Weights of a small transformer language model: capped logits, 88M tokens.
Each number is 128 + 24 x the weight over its row's rms, rounded and kept within 0 to 255. Layers, rows and columns count from 0. The size above them is the row's rms in percent of the matrix's.

# layer 2 MLP down (transposed), 256x64, rms 0.186, rows 24-76, columns 0-63
size [102  94  88  90 151  96  90 129  94  84 110  86  48  96 106  92  81 103 111 129 119  75 109  49  98 106  97  92 127 125 103  74  90 103  93 137 131 110 112  95  73  82  89 110  84  23  86  12 101 119  94  69 100]
[[116 151 147 137 138 129  64 150 130 132  58 106 127  93 134 135 137 154 144 134 134 123  98 121 137 130 161 103 145 114 115 179 150  91 123 152 154 143 128  74 121 132 109 125  93 141 133 148 126 117 154 154 111 126 133 135 130 152  98 130 160 153 147  70]
 [127 110 132 136 131 113 168 106  88  98 102 162 123 157 192 142 105 112 126 129  71 174 112 146  95 132  88 149 115 116 104 160 140 145  97 124 130 160 130 124 156 156 117 110  72 120 109 153 122 128 121  98 140 108 152 139 139 138 125 136 134 128  94 102]
 [108 136 129 119 156 122 128 136 162 117  82 153 127  82 141 147 130 119 107  99 158 113 152 119 140 143 135 158 180 134 101 168 136 146  57  79 150 121 102 129 124 124 144 129 139 158 143 106 153 123 118 123 156 110 121 129 109 121 103  90 114 120 167 173]
 [ 94 135 131 145 136 144 137 128 154 155 125 108 161  89 123 109 175  98 152 117 141 126 140 105 129 166 127 143 136 175 115  91 123 138 132 153 132 127 129 153 130 123 123 110 114 157 126  83 139 118 156  90 113 139 172  93  64 108 130  75 122  85 117 130]
 [ 96 119 156 136 144 122 140  74 130  89 153 112 126 148 112 102 111 135 179 112 131 165  62  92 143 120 147 144 133 148 152 118 150 113 153  83 100 151 114 135 120 126 126 153 112  59 117 128 117 132 106 139 115 146 151 120 107 121 121 126 100 112 115  95]
 [115 120 128 142 147 134  77 119  81  67 144 149 128 119 101 104 100 114 145 126 142 132 141 122 129 111  92 126 139 147 163 106 117 109 134 144 125 180 125 132 154 147 104 125 148 168 106 152 143 103 115 132 124 115 174 159 107 142 116 157 154 126  77  77]
 [118 166 149 120 100 137 124  86 146 107 164 127 116 140 150 140 101 153 157 139  95 167  98 150 122 109  94 141 148 157  83 137 127  98 132 122 102 153 114 134 126 143 124 142 100 128 117 147 126  89 104 131 111 162 156 114 161 109 137 179 121 115 123  59]
 [143 145 138 131 165 129 144 115 114  99  87 142 139 100 136 105 130 155 119 159 147 126 115 171 124 129 130 136 105 105 180 142 125 152 120 109 113 134  97 127 131 112 128 148 131 103 139 134 174 145 165 119 109 179 142 124 107 141 129 116 144 148  33 102]
 [139 143 138 127 155 129 116  90 126 109  98 108 110  96 145 156  97 140 155 131 123 157 109 169 112 111 118 164 151 122 177 121 163 129 146 149 136 119 169 138 161  94 126 143 153  90 136 155 140  92 127 132 101 128 140 125 137 134  51 134 158 116 165 138]
 [158  81 143 143 118 142 110 138 132 158 143 163  78 154 125 148 126 132 165  93 148 135 140 142 114 124 162 147 135 121 103 161 101 131 109 142 104 139 130 171 150 141 113 157 121 124 159 135 127 150 102 143 103 151 115 104 116 198 177 119 145 161 112 102]
 [127 116 133 129 148 128  91 131 116 123 138 139 110 151 137 162 158 104 140 143 119 161 159 151 129  78 144  95 133 120 138 110 167 121 146 114  91 139 150 183 116 160 110 106 154 143  79 141 118  93  71 126 113 173 147 152 113 106 129 139 152 130 156  97]
 [168 112 122 137 149  93 169 124 125 117 114 152 106 183 122 134 112 137 109 124 117 118 143  93 126 144 144 165  92 170 119 136 125  85 109 120 152 145 132 131  66 126 145 133 104 121 151 150 162 134 128 118 172 106 133 158 153 111 165 140 101 161 119  87]
 [ 96 119 142 104 146 159 154 129 132 154  99 104 138 156  99 144 138 153 137 138  92 164  98 118 123 157 133  80 159 152 149 106 123 140  85 108 134 134 114  97 181 183 146 123 121 110 138 130 153  80 135 118 117 131 147 151 125 125 162 104 112 120 148  84]
 [152  63 117 124 132 135 114 104 112 155 177 110 117 118 151 132 146 123 133 152  90 117  91 107  87 155 118 141 103 125 122 138 142 149  90 142 113 123 132 159 116 114 112 108 126  72 101 139 103 120 114 112 117 142 151 139 159 177 191 136 139 131 110 111]
 [115  85 151  87 111  75 151 116 123 120 133 181 145 108 145 164 129 125 118 155 119  95 112 109 132 139 132 138 133 171 142 176 127 132 124 170 113 111 186 146 135 155 132 145 155 115 106 124 141 162 166  75 139 121 155 150 126 144 114 109 122 136 122 127]
 [108 175 145 122 164 120  91 146 120 144 110 121 147 171  66 144 123 165 163 131 169 114  96 135 115 131 111 134 124 151 142 144 169 163 140 113 135 124 125 152 136 108 118 144 168  91 103 123 128 122 112 131 124 117  69 138 120  78 126 164 125 137 124 105]
 [116 112 141 144 157 142 103  94  63  84 129 121 117 132 135 153 123 164 141 124 135 164 144 143 129 107 111  80 113 126 162 158 163  95 167 150 141 150 108 142 109 150 133 122 116 146 113 160 115 126 127 100 122 153 139 160 131 110 127  75 138 184 124 119]
 [ 82 136 158 162 144 118  81 111  80 108 104 117 137 106 135 145 135 153 163 136 119 116 150 139 113 137 146 140 171 141 119  84 114 119 139 125 127 145 165 126 165 124  85 143 169 110  96 164 133 104 132 163 107 137 176  82 144 136 128 122 157 129 134 123]
 [ 88 121 126 148 125 155 122 132 130 127 133 157  97 137 165 161 159 129 153 143 116 160 143 146 139 127 135 115 110 155 170  64 106 106  98 171  92 152 147 157 105 117 125 125  97 154 108 130 144 126 129  89 132 102 115  95 118 133  99 166 129 127 111  74]
 [154 123 127 125 153 107 113 130 180 126 113 102 136 146 108 125 117 165 135 105 123 181  69 100 119 122 141 130  97 133 135 152 148 117 126 104  97 155 171 139 141 139 150 109 143  90 151 128  98  88 102 136 121 145 159 133 153 137 142 162 138  99 133  67]
 [ 94 142 126 133 133 139 110 118 120 129 115 173 102 160 116 142  92 116 125 130 137 130 120 139 120 133 159 165 132 157 188 130 156 116 123  90  96 125 140 164 138 113 142 133 120 123 119 150 115 118 160 143  83 126  78 121 155  95  88 181 137 172 141  89]
 [177  94  96 105 116 167 137 124 128 135 137 157 124  96  99  73  89 133 129 133  93 145  89 169 104 135 119 104 114 178 145 123 121 139  67 113 123 118  87 145 135 128 134 110 103 130 139 119 119 101 144 132 186 121 119 113 130 143 101 121 137 130 140 123]
 [116 153 115 102 132 160 144 158 142 147 160 139 121 116 118 129  96  93 125 127 144 150 148 137 140 142 114 140 136  90 131 135 133 177  88 114 149 128 144 112 125  97 140 174  96 161  96  94  87 159 125 114 106 141 163 162 148 169 138 125 126 146 159 186]
 [121 124 138 151 116 160 124 145 141 141 130 140  96 121  91  82 104 125 151 136  98 107 110 142 112 134 147  85 181 155 132 112 143  95 122 146 130 102  99 161 127 175 136 105  98 111 158 104 104 102 163 131 179 128 151 131 118 103 119 160 183 136 120 135]
 [115 122 140 183 146 139 126 105 150 120 110 121 133  88 122  96 162  99 137 132 132 110 111 163 143 104 109 151 113 116 121 103 118 136 107 126 124 143 133 112  91 106 135 127 132  87  75  95  72 123  82 105 114 157 136 106 105 102 122 118 113  69 164 129]
 [119 159 129 106 173  99 102 132 155 163 141 119 160 120 161 125 103 107 126 156 134 121 143  89 118  86 129 157 110 158 170 145 126 129 118 137  95 112 138 140 135 141 118 125 152  86 128 129 113 130 112 101 169 108 126 112 136 156 102 133 205 132 109  85]
 [120 125 136 138 123 136 128 112 118 144 133 109 148 147 122 158 126 129 131 157 103 143 156 131 143 106 136 135 163 169 143 156 144 117  98 131 129 102 179  73 111 103 161  74 112 143 138 109 132 114 129 170 126 116  80 122  99 168 130 170 120 124 167  73]
 [116 124 140 160  75 172 112 111 136 141 137 102  83 121 159 127  97 140 139 158 145 118 167 142 112 123 179 137  77 117 111 112 111 150 151 155 135 128 104 106 121 113 143 107  84 131 131 120  99 146 145 190 119 145 176 134 155 148 129 109 126 123 145 119]
 [108 138 160 146 131 132 156 138  95  88 112 104 143 132 152 119 159 132 135 147 101 164 102 140  97 109  95 145  80 132 109 160 150 112 125  92 133 132 109 132 158 117 128 127 110 157 150 156 162  98 137 135  82 120 153 107 163 144 153 129 141 154  77  83]
 [115 141 140 134 111 143 128 112 100 114 110 142 162 132 116 100 129 144 151 183 146 129 160 119 147 152 107 148 154 147  83 148 125 173 125 134 130 158 144 105 192 147  92 120 134 167 182 139 130 166 136 133 119 161  93 113 122  73 124 129 128 113 121 128]
 [152  77 137  93 104 160 134 125 118 155 148 102 113 124 137 125 103 135 127  99 118 136 141 151 147 113 168 118 134 134 137 141 130 100 115 163 180 137  74  64 155 137  93 114 128 114 102 161 142 105 148 127 135 103 109 107 141 126 146 159 102 159 161 101]
 [113 118 143 100 173 122  92 114  82 104 129 117 140 127 143  75  90 107 130 137 137 136 125 134 115  97  85 132 114 119 145 115  81 118 138 146 152 125 116  87 130 139 101 117 140 145  92 122 101 111 149 136 103 111 196 121 109 128 117 192 128 141 140 110]
 [137 139 124 114 144 133  93  87 122  90 168 135 156  91 111 111 135 142  67 175 110 121 134 158 141 150 117 159 142 105 115 138 147 105  92 129 116 123 142 129 118 103 102 112 116 119 153 129 109 105  89 163 140 131 177 155  89 173 103 104 124 117 134 116]
 [142 114 147 160 117 109 140 139 201 122 155  92 125 129 134 130 164 145 105 124 159 149 154  95 140 153 176 127 120 150  71 132 166  83 153 119 133 162  87 117 111 121 165 154 170 157 134 140 150 120 129 127 113 111 140 133 133 113 142 120 126 119 112 143]
 [115 126 145 168 113 109  55  68 128 141 141 149 113 129 141  86 147 154 149 104 154 133 119 141 151 113 166 140 119 122 101 127 159 148 142 109 102 110 137 155 140 167 127 127 145 130 129 111 147  88  60 123 163 117 151 132 142 121 138 154 126 144 137 121]
 [134 182 123 111 163 169 142 133 136 142 108 116 131 143 136  97 159 122  99  97 135 127 113 131 115 127 112 103 152 158 121 192 154 106 179 152 107 136 134 114 128 137 109 137  90 138 141  92 152 120 179 118 132 148  96 134 130  93 168 167 155 131 116 136]
 [122 162 145 132 125 103 148 167 139  64 134 132 117 147 155 132 136 145 102  98 155 159 118 146 102 126 131 145 109 141 119 108 123 159 126 136 140 137 136 142 142 128 130 139 149 169 178 131 184  81 109 123 103 101 106  96  90 167 143 135 160 132 112  86]
 [176 112 128 130 108  97 131  99 187 126 136 158 113 139 153 155 117 148 138 127 164 166 140 161  93 104 146 127 124 103 130 106 155 157 166  98 118 151  99 165 134 185 105 131 132  92 130 129 126 141 138 110  85 133 121 132 137 134 173 162 146 127 132 128]
 [ 73 123 146 151 153 131 157 119 122 113 149 130 169 115 153 157 146 127 142 119 135 120 111 112 130 112 117 104 111 119 133 141  62 137 152 151 137 158  80 117 111 141 108 142 116 169 133 147 110 132  56 123 149 105 111 126 128 139 129 156 124 152 132  65]
 [128 131 134 168 120 149  87 109 126 150  99 132 110 125  83 150 125 105 218 122 120 149 122 110 125  94 129 135 100 146 142 114 128  88 145 130 102 144 130 165 141 107 140 157 171 122 129 132 104  92 127 183  91 107 139  96 136 126 147 120 120 116 129 130]
 [ 96 147 158 142 135 137  88 105 124 102  95  86 120  74 121 122 108 141 123 115 130 154 147 157 121 117  92 135 137 109 158 102 145 145 112 103 145 106 150 130 152 148  86 122 151 111 165 146 138 100  65 149 111 163 133 110 168 160 117 128 163 127 125 113]
 [128 123 119 150 158 152 119 127 126  73 155 114 103 188 135 130 116 129 169 145 113 165 158 161 113  95 112 124 135  92 123  84 141 123 156 107  92 122 122 117 130 115 143  91 133 126 110 167 129 112 135  95  56 131  86 116 142 127 142 133 136 145 127 120]
 [108 145 151 162 171 101  81 110 125 116  96 122 135 117 104 156 138 172 132 100 111 104 112 150  97 103 131 146 177 138 158 116 109 109 128 147 127 149 177 111 132 110 131 138 155  95 155 147 107  98 120 150 135 122 165 133 108 136  83  87 153 119 158 139]
 [104 128 157 136 111 126 122 109 121 120 100 158 157  86 130 128 111 104 109 130  83 138 139 141 125 157 117 130 136 124 137 111 101 150 118 133 113 164 141 113 130  93  76  93 119 159 127 156 140 117 151 148 146 137 148 140 111 153 153 108 108 157 118  30]
 [131  90 171 122 145 162 127 111 119 144 100 147 102  89 152 173 112 153 138 122 137 129 136 127 121 126 135 163 156 154 171  89 116 123 124 169 156 146 138 149 164 125  93 111 132 110 133 175 135 121 128 124  95 120 174 112 129 135 119  94 154 143 132 187]
 [145 117 153 124 116 135 146 105 113 149 123 112 121  94 152 120 124 141 130  99 131 117 126 133 155 128 140 158 127 106 171  83 125 122 124 163 138 151 148 115 145 121 147 142 167 123 144 174 132 145  88 152 178  98 121 165 130 130 110 179 191 173 155 151]
 [138 158  95 160 146  98 115 131 122  88  94 107 134 133 164 124 119 113 129 115 164  96 130 118 145 110  95 115 122 106 145 139 143  92 169 162 154 107 149 164 155 140 115  97 107 134 126 172 127 130 121 171 126 130 193 100 142 124 116 132 136 166 130 168]
 [120 105 136 219 143 141 126 128 122 143 133 104  90 104 123 143 124 148 135 165 120 143 148 117 121 120 126 134 137 126 150 101 135  95 105 132 139 115 161 181 138 144 126 123 152 139 144 130 117 168 159 147 125  87  89 112  73  98 151 118  82 129 130 135]
 [116 123 140 103 124 136 107 134 106  83 125 166 139 117 116 145  82 161 110 135 124 130 143 150 141  97 100  82 128 102 132 131 126 130 107 177 139 202 112  84 129 160 171  98 138 135 125 146  97 140 140 123 130  88 163 134 152 142 109 101 136 126 110 148]
 [127 116 139 124 132  79  82 115 155 126 150 125 138 128 129 135 135 122 108 118  82 143 136 137 144 143 132 134 109 157 143 174 141  40 149 120  95 137 159 120 127 148 134 125 180 130 145 123 158  96 109 131 111  85 153 134  94 140 151 144 133 134 152  88]
 [147 156 118 137 108 127  81 117 149 113  88 171 136 170 110 112 150 109 115 128 127  93 139 106 107 118 180 131 146 112 120 132 139 135  83 166 146 139 101 136 115 131 110 118 140 162 119 115 165 121 155 141 146 152  73 133 116 118 140 163 155 136 172 170]
 [149 126 182 147 156 113 123  94 118 159  99 107 133 100 122 179  89 119 136 130 117 146 165 121 123 145 148 148 174 144 166 126 107 115 113 168 158 146 151 144 155 136 125 135 162  83 123 119 138  99 135 137 126 101 133 148 128 135  96 119 186 143 153 154]
 [ 84 147 141 126 132 156 153 165 104 158 125 143 123 134 110 133 172 147 109 125 130 117 102 157 146 126 177 147 147 107 124 147  96 150 136 151 120 180 103 131 136 149 112 157 132 114 135 120 167 145 165 116 124 120  89 110 142 114 116 155  77 132 167  75]]
# layer 2 MLP up, 256x64, rms 0.379, rows 25-76, columns 0-63
size [ 90  88  95 139  97  84 112  92  90 111  86  54  90 104  98  86 105 118 109 115  77 128  55  98 102  94  97 108 109 104  77  95  98  88 142 119 108  97  82  82  81 113 107 108  30  81  17 114 100 101 101 104]
[[129  86 165 114 122 134 144 178 121 119 131 120  91 148 106 100 157 134 171 128 151 110 150 150 129 150 145 134 138 146 128 110 146 101 115 159  95 123 137 118 117  96 161 136 128 125 128 128  99 109 136 133 108 143 110 130 157  53 107  95 182 157 120  89]
 [163  91 102 142 135 148  91 122  61 101 141  89 144 119 115 125  92  98 112 150 133 124 135 118 131  95 112 151  99 128 149 100 158 138 148 123 107 121  93 138 145 125 156 148 143 124  93 142 122 103 155 139 124 100 108 135 156  88 126 116 119 132 114  57]
 [171 126 105  77 165 167  98 124 135 176 130 134 118 135 112 106 120 142 101 131 127 161 130 128 107  87 109 153  70 144 131 109 126 159 149  97 141 108 150 136 127 129 168 132 129 130 148 106 124  93 111  95 166 137 120 105 141 145  84 134 113 135 170 109]
 [112 163 112 114 160 117 167 148 169 147 100 117 122 120 149 105 117  86 122 147 109 147 140 105 115 158  99 136 138  92  94 150 133 142 160 135  97 132 166  64 125 125 102 118 107  78 118 106 152 140  93 109 143 109 125 116 172 143 133 135 109 163 112 133]
 [ 98 128 165 120 164 147 120 127 115 121 121 143 104 133 129 147 134  92 155 123 183 109 148 107 130 110 115 105 125 131 112 119 121  75 100 193 110 164 128 117 144 118 114 128 130 178 111 122 107 127 135 153  96 143 181 120 125  81 154 109  91 145 105 140]
 [145 150 145 109 103 137 169 134 119 100 132 155 114 109 139 124 103  93 145 135 164 149 121 166 109 111  94 151 167 104 138 120  57 133 147 155 116 152  95 134 138 112 105 108 137 103 115 131 113 102 105 147 169 126 112  88 174 106 162 134 135 123 111 159]
 [125 150 139  98 128 116  89 140 134 132 100 128 152 121 112 133 130 127 138 150 169 105 115 114  65 113  97 155 201  99 120 100 118  97 113 111 102 128 111  91 120 127 137 107 112 122  76 114 131 103 115 117  83 133 120  88 133 122 107 104 110 137 114  87]
 [141  97 125 117 141 147 143 141 145 148 140 145 121 149 130 149 108 118  74 122 127 118 142 106 132 169 110 124  94 164 111 137 139  89 130 143 153 142 142 141 104 166 136  79  85 101 124 107 138 161 120  66 140  94  94 116  96  98 150  98 133 159 126  98]
 [171 147 145 111  90 170 112 161 116 104 150 149 110 159 142 123  92 129 130 128 123 120 153 163 140 142 163  87 132  91 152 119 170 158 167 132 167  97 140 149 150 147 102 122 112 149 153  78 150 106 128 146 117 153 136 152 113 157 159 109 139 127 127 133]
 [175 130 124  70 150 131 142 116 137 145 107 192 147 103 143 129  90 132 127 109 156 157 115 152 118  90 144 108 141 112 103 131 177 137  74 162 156 121 108 125 113 147 132  88 150 127 155 138 162 131 123 134 109 118 150 142 170 134 119 144 148 106 135 144]
 [157 108 135 142 134 106 116 124 138 102 131 106  92 159 123 139 127 190 137 125 120 111 139 129 182 163 188 163 158 107 139 145 122 145 104 134 149  95 139 130 113 105 155 111 140 130 134 133 119  91 157 129 137 162 136 162 173  84 130 129 172 151 116 121]
 [ 95 119 126 155 122 123 143 132 112  95  91 109 139 108  98 110 168 125 191 117 171 136 123 140 113 107  90 113  76 112 119  72 111 102 139 138 172 155 134 122 178 100 115 126  95 127 147 124 129 111 118 151 130 105 126 124 121 137 108  99 167 130 111 115]
 [135 137 128 104 141 106 147 147 133 118  37 105 105 183 127 122 122 158 100 116 112 156 121 100 151 127 179 130 122 107 131 134 109 148 145 106 132 160 154 116 141  83 127 122 131 147 159 143 165 142  90 150 151 115 144 156 133 111 142 152 150 138 128  97]
 [146 125 117 162 118 140 115 149 133 118 134 106 127 156 116  71 110 136 110 124 121 139 140 129  54 138 140 158 120 125 133 131 160 129 132  96 150 133 118 179 117  69 132 114 153 108 114 155 120 147 165 125 129  99 154 112 142  51 134 124 130 158 127 120]
 [159 137 122 144 121 114 112 131 133 144 113 163 109 146 112 126 101 133 119 106 166 164 103 100 115 142  96 105 128 163 131 144 159 156 134 151 184 123 137 153 167 145 143 101 121 177 179 135 104 174 156 138 153  84 148 155 109 140 137 139  98 107 119 139]
 [105 133 145  97 143  93 157 141 122 137  97 172 141 165 141 138 149 132 103 134 130  91  97 137 143 147 117 146 133 147 139  85 182 136 106 132 171 124 132  99 123 133 138 124 139 152 168  92 151 125 145 147 131 136  93 117 116 125  84 129 192  97 154 144]
 [123 151 134 140 119 162 166 126 126 131 121 113 145 134 115 137 109 122 109 144 134 123 137  67 149 127 183 136 155 114 119 102 119 126 135 137 102 164 144 132 168 115 130 168 107 133 120 125 171 113 155 156  90  89 134  96 202 130 101 145 118 110 137 167]
 [163 124 107 124 140 143 126 132 152 130 136 172 103  92 140 121  90 126  82 142 160 126 151 119 120  85 144  64 125 151 135 135 148 137 104 102 118 112 156 151 151 115  96 154 103 113 160  94 134 137  97 155 106 120  64 118 136 137 115 113 104 138 154 154]
 [140 137 111 122 100  95 158 159 179 123 116  73 101 156  96 125 149 139  89 129 141 138 114 115  95 116 169 159 141  79 134 162 138 151 123 125 122 156 150 136 106 106  95 113 113 112 112 130 128  94 101 127 130 122 182 137 151 116 150 142 142  99  90 120]
 [145 123  91 113 118 192 107 130 134 100 151 133  96 103 121 111  84 148 123 134 148 158 167 154  96  98 143  94 145 113 149 118 177  95  87 116 120 157  96 123 109 112 110 122 129 123  88 131 119 111 157 117 139 103 142 109 172 136 110 121  98 142 120 105]
 [137 121 102 157  91 133  99 111 134  75  89 115 144 119 133 145  93  86 144 152 161 131 107 127 155 133 183 136 139 112 174 134 115 108 122  99 147 129 137 141 139 127  94 148 108 104 120  96 105 102 103 129 110 101 153 136 105 111  78  81 130 102 120 114]
 [145 116 162 104 156 147 148 112 143 142 147 144 118 107  97 111 130 156 105 128 126 157 138 110  91  67 121 128 112 166 112 160  84 123 122 133 109 140 157 163 117 160 141 108 115 117 148 143 170 132  84 124  93  72 133 103 146 146 132 102  95 154 146 122]
 [184 144 148 117 127 141 122 138 150 122 130 102 155  82 163 139  72  91 127 110 153 117  89 150 138 110 129 138 161 115 149  85 111 118 154 174 129  92 129 123 133 113 115 154 101 131 122 113 103 126 130 128 177 144 120 121 138 171 135 118 163  90 155 119]
 [130 121 115 147 171 148 132 137 132 122  87 108 124 138 113 152 134 139 135 129 166 147 124 143 115 150  79 152 129 124 119 129 144  96 110 158 129 144  94  98  86 169 157 112 155 157 107  81 115 131 117  75 154 128 107  97 161 149  89 102 129  91 154 112]
 [123 126 120 133 142 124 168 201 136 154 156 110 132 159 165 114 157 118  93  90 132 144 144 102 126 137 126 178 138 100 156 135 127 136  88 105  67 123 136 105 142  82 129 151 113  87 125 142 111 126 127 129 116 122 141 110 117  89 128 162 132 154 118 114]
 [107 129 129 130 130 132 143 108  93 114 155 178 190  91 157 150 117 120 109 114 164 126 126 103 108 118 101  85 156 121 109 142 180 136  82 109 120 153 110 109 148 113 120 117 117 156 129 141 159 146 129 157 106 119 114  81  99 166 133 129 112 121 135  93]
 [175 104 123 105  94 133 166 123 132 152 135 129  58 119 126 120 104 153 156 133  94 159 188 116 144 106 161 169  97 129 142 120 119 127 160 126 125 148 120 129 150 147 116 160 108 153 147 117  91 133 111 152 157 110 133 123 135 120 106 162 120  88 105 128]
 [114  96 144 104 133  89 142  96  96 128  68 133 133 109 112 129 165 123 135 105 133 113  87 121  86 148  90 133 145 155  94 127 124 103 137 161 154  89 133  62 123 123 148 117 100 145 135  83  93 108 120 140 146 120 126 157 129 104 114 106 131 116 118 111]
 [133 108 122 145 125 124 124 145  96 113 127 115 116  96 111 102 120 134 114 110 144 157 165 100 113 110 131 191 122 102 158 142 129 103 125 152  93 108  98 121 167 153 129 148 143 120 102 113  92 117  99 128 111 125 105  77 145  78 118  97  70  98 118 104]
 [141 131 121  94 145 162 158 102 138  96 127 151 151 103 104 123 136 161 143 113 143 171 116  99 149 127 146 119 149 154 149 145 140 100 134 122 153 125 124  90 138  99 145 121 100 140 118 168  87  92  82 141 135 157 151 117  84 110 124 103 112 156  81  87]
 [114 147 119 115 168 140 173 119 110  96 145 123 141 117 130 148 117 120 165  72 164  98 116 131 104 101 126 145 175 125  93 140  94 147 117 140  80 122 142  91 104 146 118 123  97 155 139 113  99 107  62 140 140 144 168 128 133 136 146 123 123 132 138 107]
 [122 110 139  93 141 132 154 163 134 148  92 102  73 144 147 122 140 125 147 136 156 128 172 139 125 134 126 132  92 125 107  85  76 132 156 101 104 146  93 135 110 124 132  96 173 101  95 129 147 137 119 110 140  99 128  97 188 128 121 162 144 141 138 117]
 [120 154 136  98 162 102 132 104 139 182 140 127 177 113 149 151 121 160 134 131 159 180  92  93 170 140 109 152 137 126 131 133 138 105 120 146 141 179 115  91 121 131 128 108 183 121 118 128 168  87 154 125 117 114 120 134 100 106 137 131 133 113 102 114]
 [110 130 117  91 146  90 172 133 103 130 109 109 124  77 128 155  98  97 147 170 149 139  92 137 137 136 113 107 147 139 154 104 123  93 112 119 139 127  91 108 120  79 112  94 155 171 122 116 157 158 138 128 125 135  79 151  98  92 129 128 136 111 104 118]
 [138 164 150 143  95 123 144 155 106 116 136 137 137 153 175 120 140 129 150 112 120 105 159 125 134 145 101 140 140 106 171  65 135 124 132  97  86 131 141 161 142 111  78 122 166  95 120  74 118 119 147 116 102 107 126  76 147 145 153 118 141 121 123 132]
 [150 158 155 121 143 137 144 102 142 135 160 148 110  90 158 144 127 135 154 144 100 145 147 134 109 182 114 116 131 148 135 130 156  90 188 116 158  83 158 134 137 122 120 116 131 145 177  91 124 121 135  89 103 123 116 128 149 119 160  74 120 160 131 141]
 [140 149 181 138 156 129 127 111 146 110 169 153 149 137 100  79 140 128 150 109 120 143 117 109  99  87 118 125 138 166 116 168 184 140  99  97 143 158 146 148 136 151 107 128 134 140 116 116 140 128 143 131  91 102 132  95 142 178 160 102 112 135 101 152]
 [119 146 127 138 157 129 204 128 113 143 153 154 118 102 141 144 118 138 131 119 131 114 170 135 175 132 124 105 132  80 131 167  86 149 124 137 116 122 117  97 152  90 133 140 119 123 136 109 107 135  66 162 127 167 116 102 152 168 112 133 142 129 144  99]
 [125 146 105 110 147 116 124 151  98 115 126 147 147 118 132 150 101 139 143 101 122 141 100 133 145 137 124 139 139  82 150 169  84 130  98 113 162 130 141 158 134 131 147  99 132 113 157 129 131 196  91  81 168 121  89 156 132 135 131 146  88  85 146 104]
 [111 104 130  98 133 117 147  62 122 126 125 136 161 112 117 157 143 119 175 136 116 163 115 143 116 111  73 114 119  70  83 147 129 148  84 112 139 127 116 156 122 121  99 132 108 107 119 114 140 122  94 121 129 189 129 132 111 107 150 140 143 149  93 133]
 [151 167 123 118 177 136 136  96 184 143 114 125 144 126 131 127 173 155 131 131 128 112 153 155 115  97 141 111 199  96 117 165 127 141 117 111 115 129 149 147 116 143 178 130 167 127 115 110 110 128 134 116  83 136 141 142 110 120 119 122  98 149 164  91]
 [121 162 131 131 147 117 122 142 109 136 120 147 134  76 102 133  66 105  76  89  93 140 115 140 153 116 104 136 128 114 119 146 132 149  96  82  99 153 150 144 141 112 156  93 154 123 154 135 137 113 139 168 125 150 156 118 100 102 122 100 107 106 125 173]
 [160 104 121 101  97 116 126 145 136 119 131 102  98  92 145 139 101  95 134 132 133 153 173 105 150 138 163 114 121  84 185 111  98 143 166  93 101 148 116 103 135 128  94 164 130 113 108 100 133  90 170 144 139 123  99 139 143 149 116 143 133 105  98 143]
 [ 95 101 126 142 132 112 150 110 105 115 112  98 122 165 143 151 161 159 127 103 146 129 149  96 106 126 135 118 180 140 105 141 100 117 143  81  99 123 145 182 154 144 134  99 117 118 118 131 150 124  99 123 136  78 166 115 131 107  99 124  93 166  94 157]
 [142 115 175 111 102 140 147 135 132 127 125 126 121 142 127 127 100 125  93 105 170 127  89 134 148 130 164 186 129 100 127 110 119 106 131 169 123 138 178 111 115 100 155 136 125 133 144 165 109 120 186 143 132 127 120 136 121 173 155 109 112  95 183 108]
 [141 113 189 110 122 102 129 130 165 167 160 112 142 118 108 122 146 162  95 105  96 144 139 153 102 132 138 164 123 137  94 116 154 153 130  97 152 111 133 151 110 108 129 139 150 109 129 107 110 116 156 103 127 125  90 155  86  87 115 148 119  90 143  79]
 [188  94 150 126 144 115 144 120  97 143 127 145 141 146 169 147  81 124 112 129 139 140 118 113 100  76 109 109 135 127 131 164 130 136 146 128 151 176 124 142 150 137 109 135 131 148 146 140 196 133 145 133 120 112 179 128 109 171 122 119 127  81 120 109]
 [149  89 170 111 117 140 179 133 144 113 116 131 109 112  92 141 110 159 149 110 155  84 127 136 104  88 128 109 162 176 120 148 141 138 103 138 107 142  97 146 115 154 138 144  65 124 125 142 105 103  87 130 109 119 132 120 107 113 133 104 152 176 131 130]
 [104 139 124 119 105 134 166 151 102 184  85 132 141 136 143 139 130 127 134 136 161 120 111 167 155 116  90 162 116 101 116 115 137 138 120 154 127  94 142 172 100 104  95 108 174 115 136 114 121 155  93 118 138 164 134 107 140 120 139 140 162  75 166 144]
 [112 128 102 109 149 162 123 193 137 153  96  68 159 145 123 134 115 133  91 130 102 130 142 101 138 123 111 115 123 120 125  81  88 134 172 122 109 145 143 132 147 134 142 100 126  75 119 155 118 128 111 123 137 130 140 102 125 154 135  79  97  96 121  94]
 [113 141 135 130 140 153 130  98  72 144 117 153 139 127 101 135 117 155  95 119  78 141 162 128 134 117 131 124 145 153  93 131 135 161 120 172 140 149 132 144 165 123 122 147 149  58  69 120 147 121 154  96 130 106 164 126 113 129 130 114  96 151 112 152]
 [146 151  86  92 121 168 132 104 184 133 138 141 109 126 102 149  81 129 133 182 150 158 129 114 148 104 135 118 120 167 113 156  88 149 152 153 148 140 137 155 147 125 113  92 142 144 116 138 138 141 123 150 151 110 129 144 119 166 107 127  92  82  99 114]]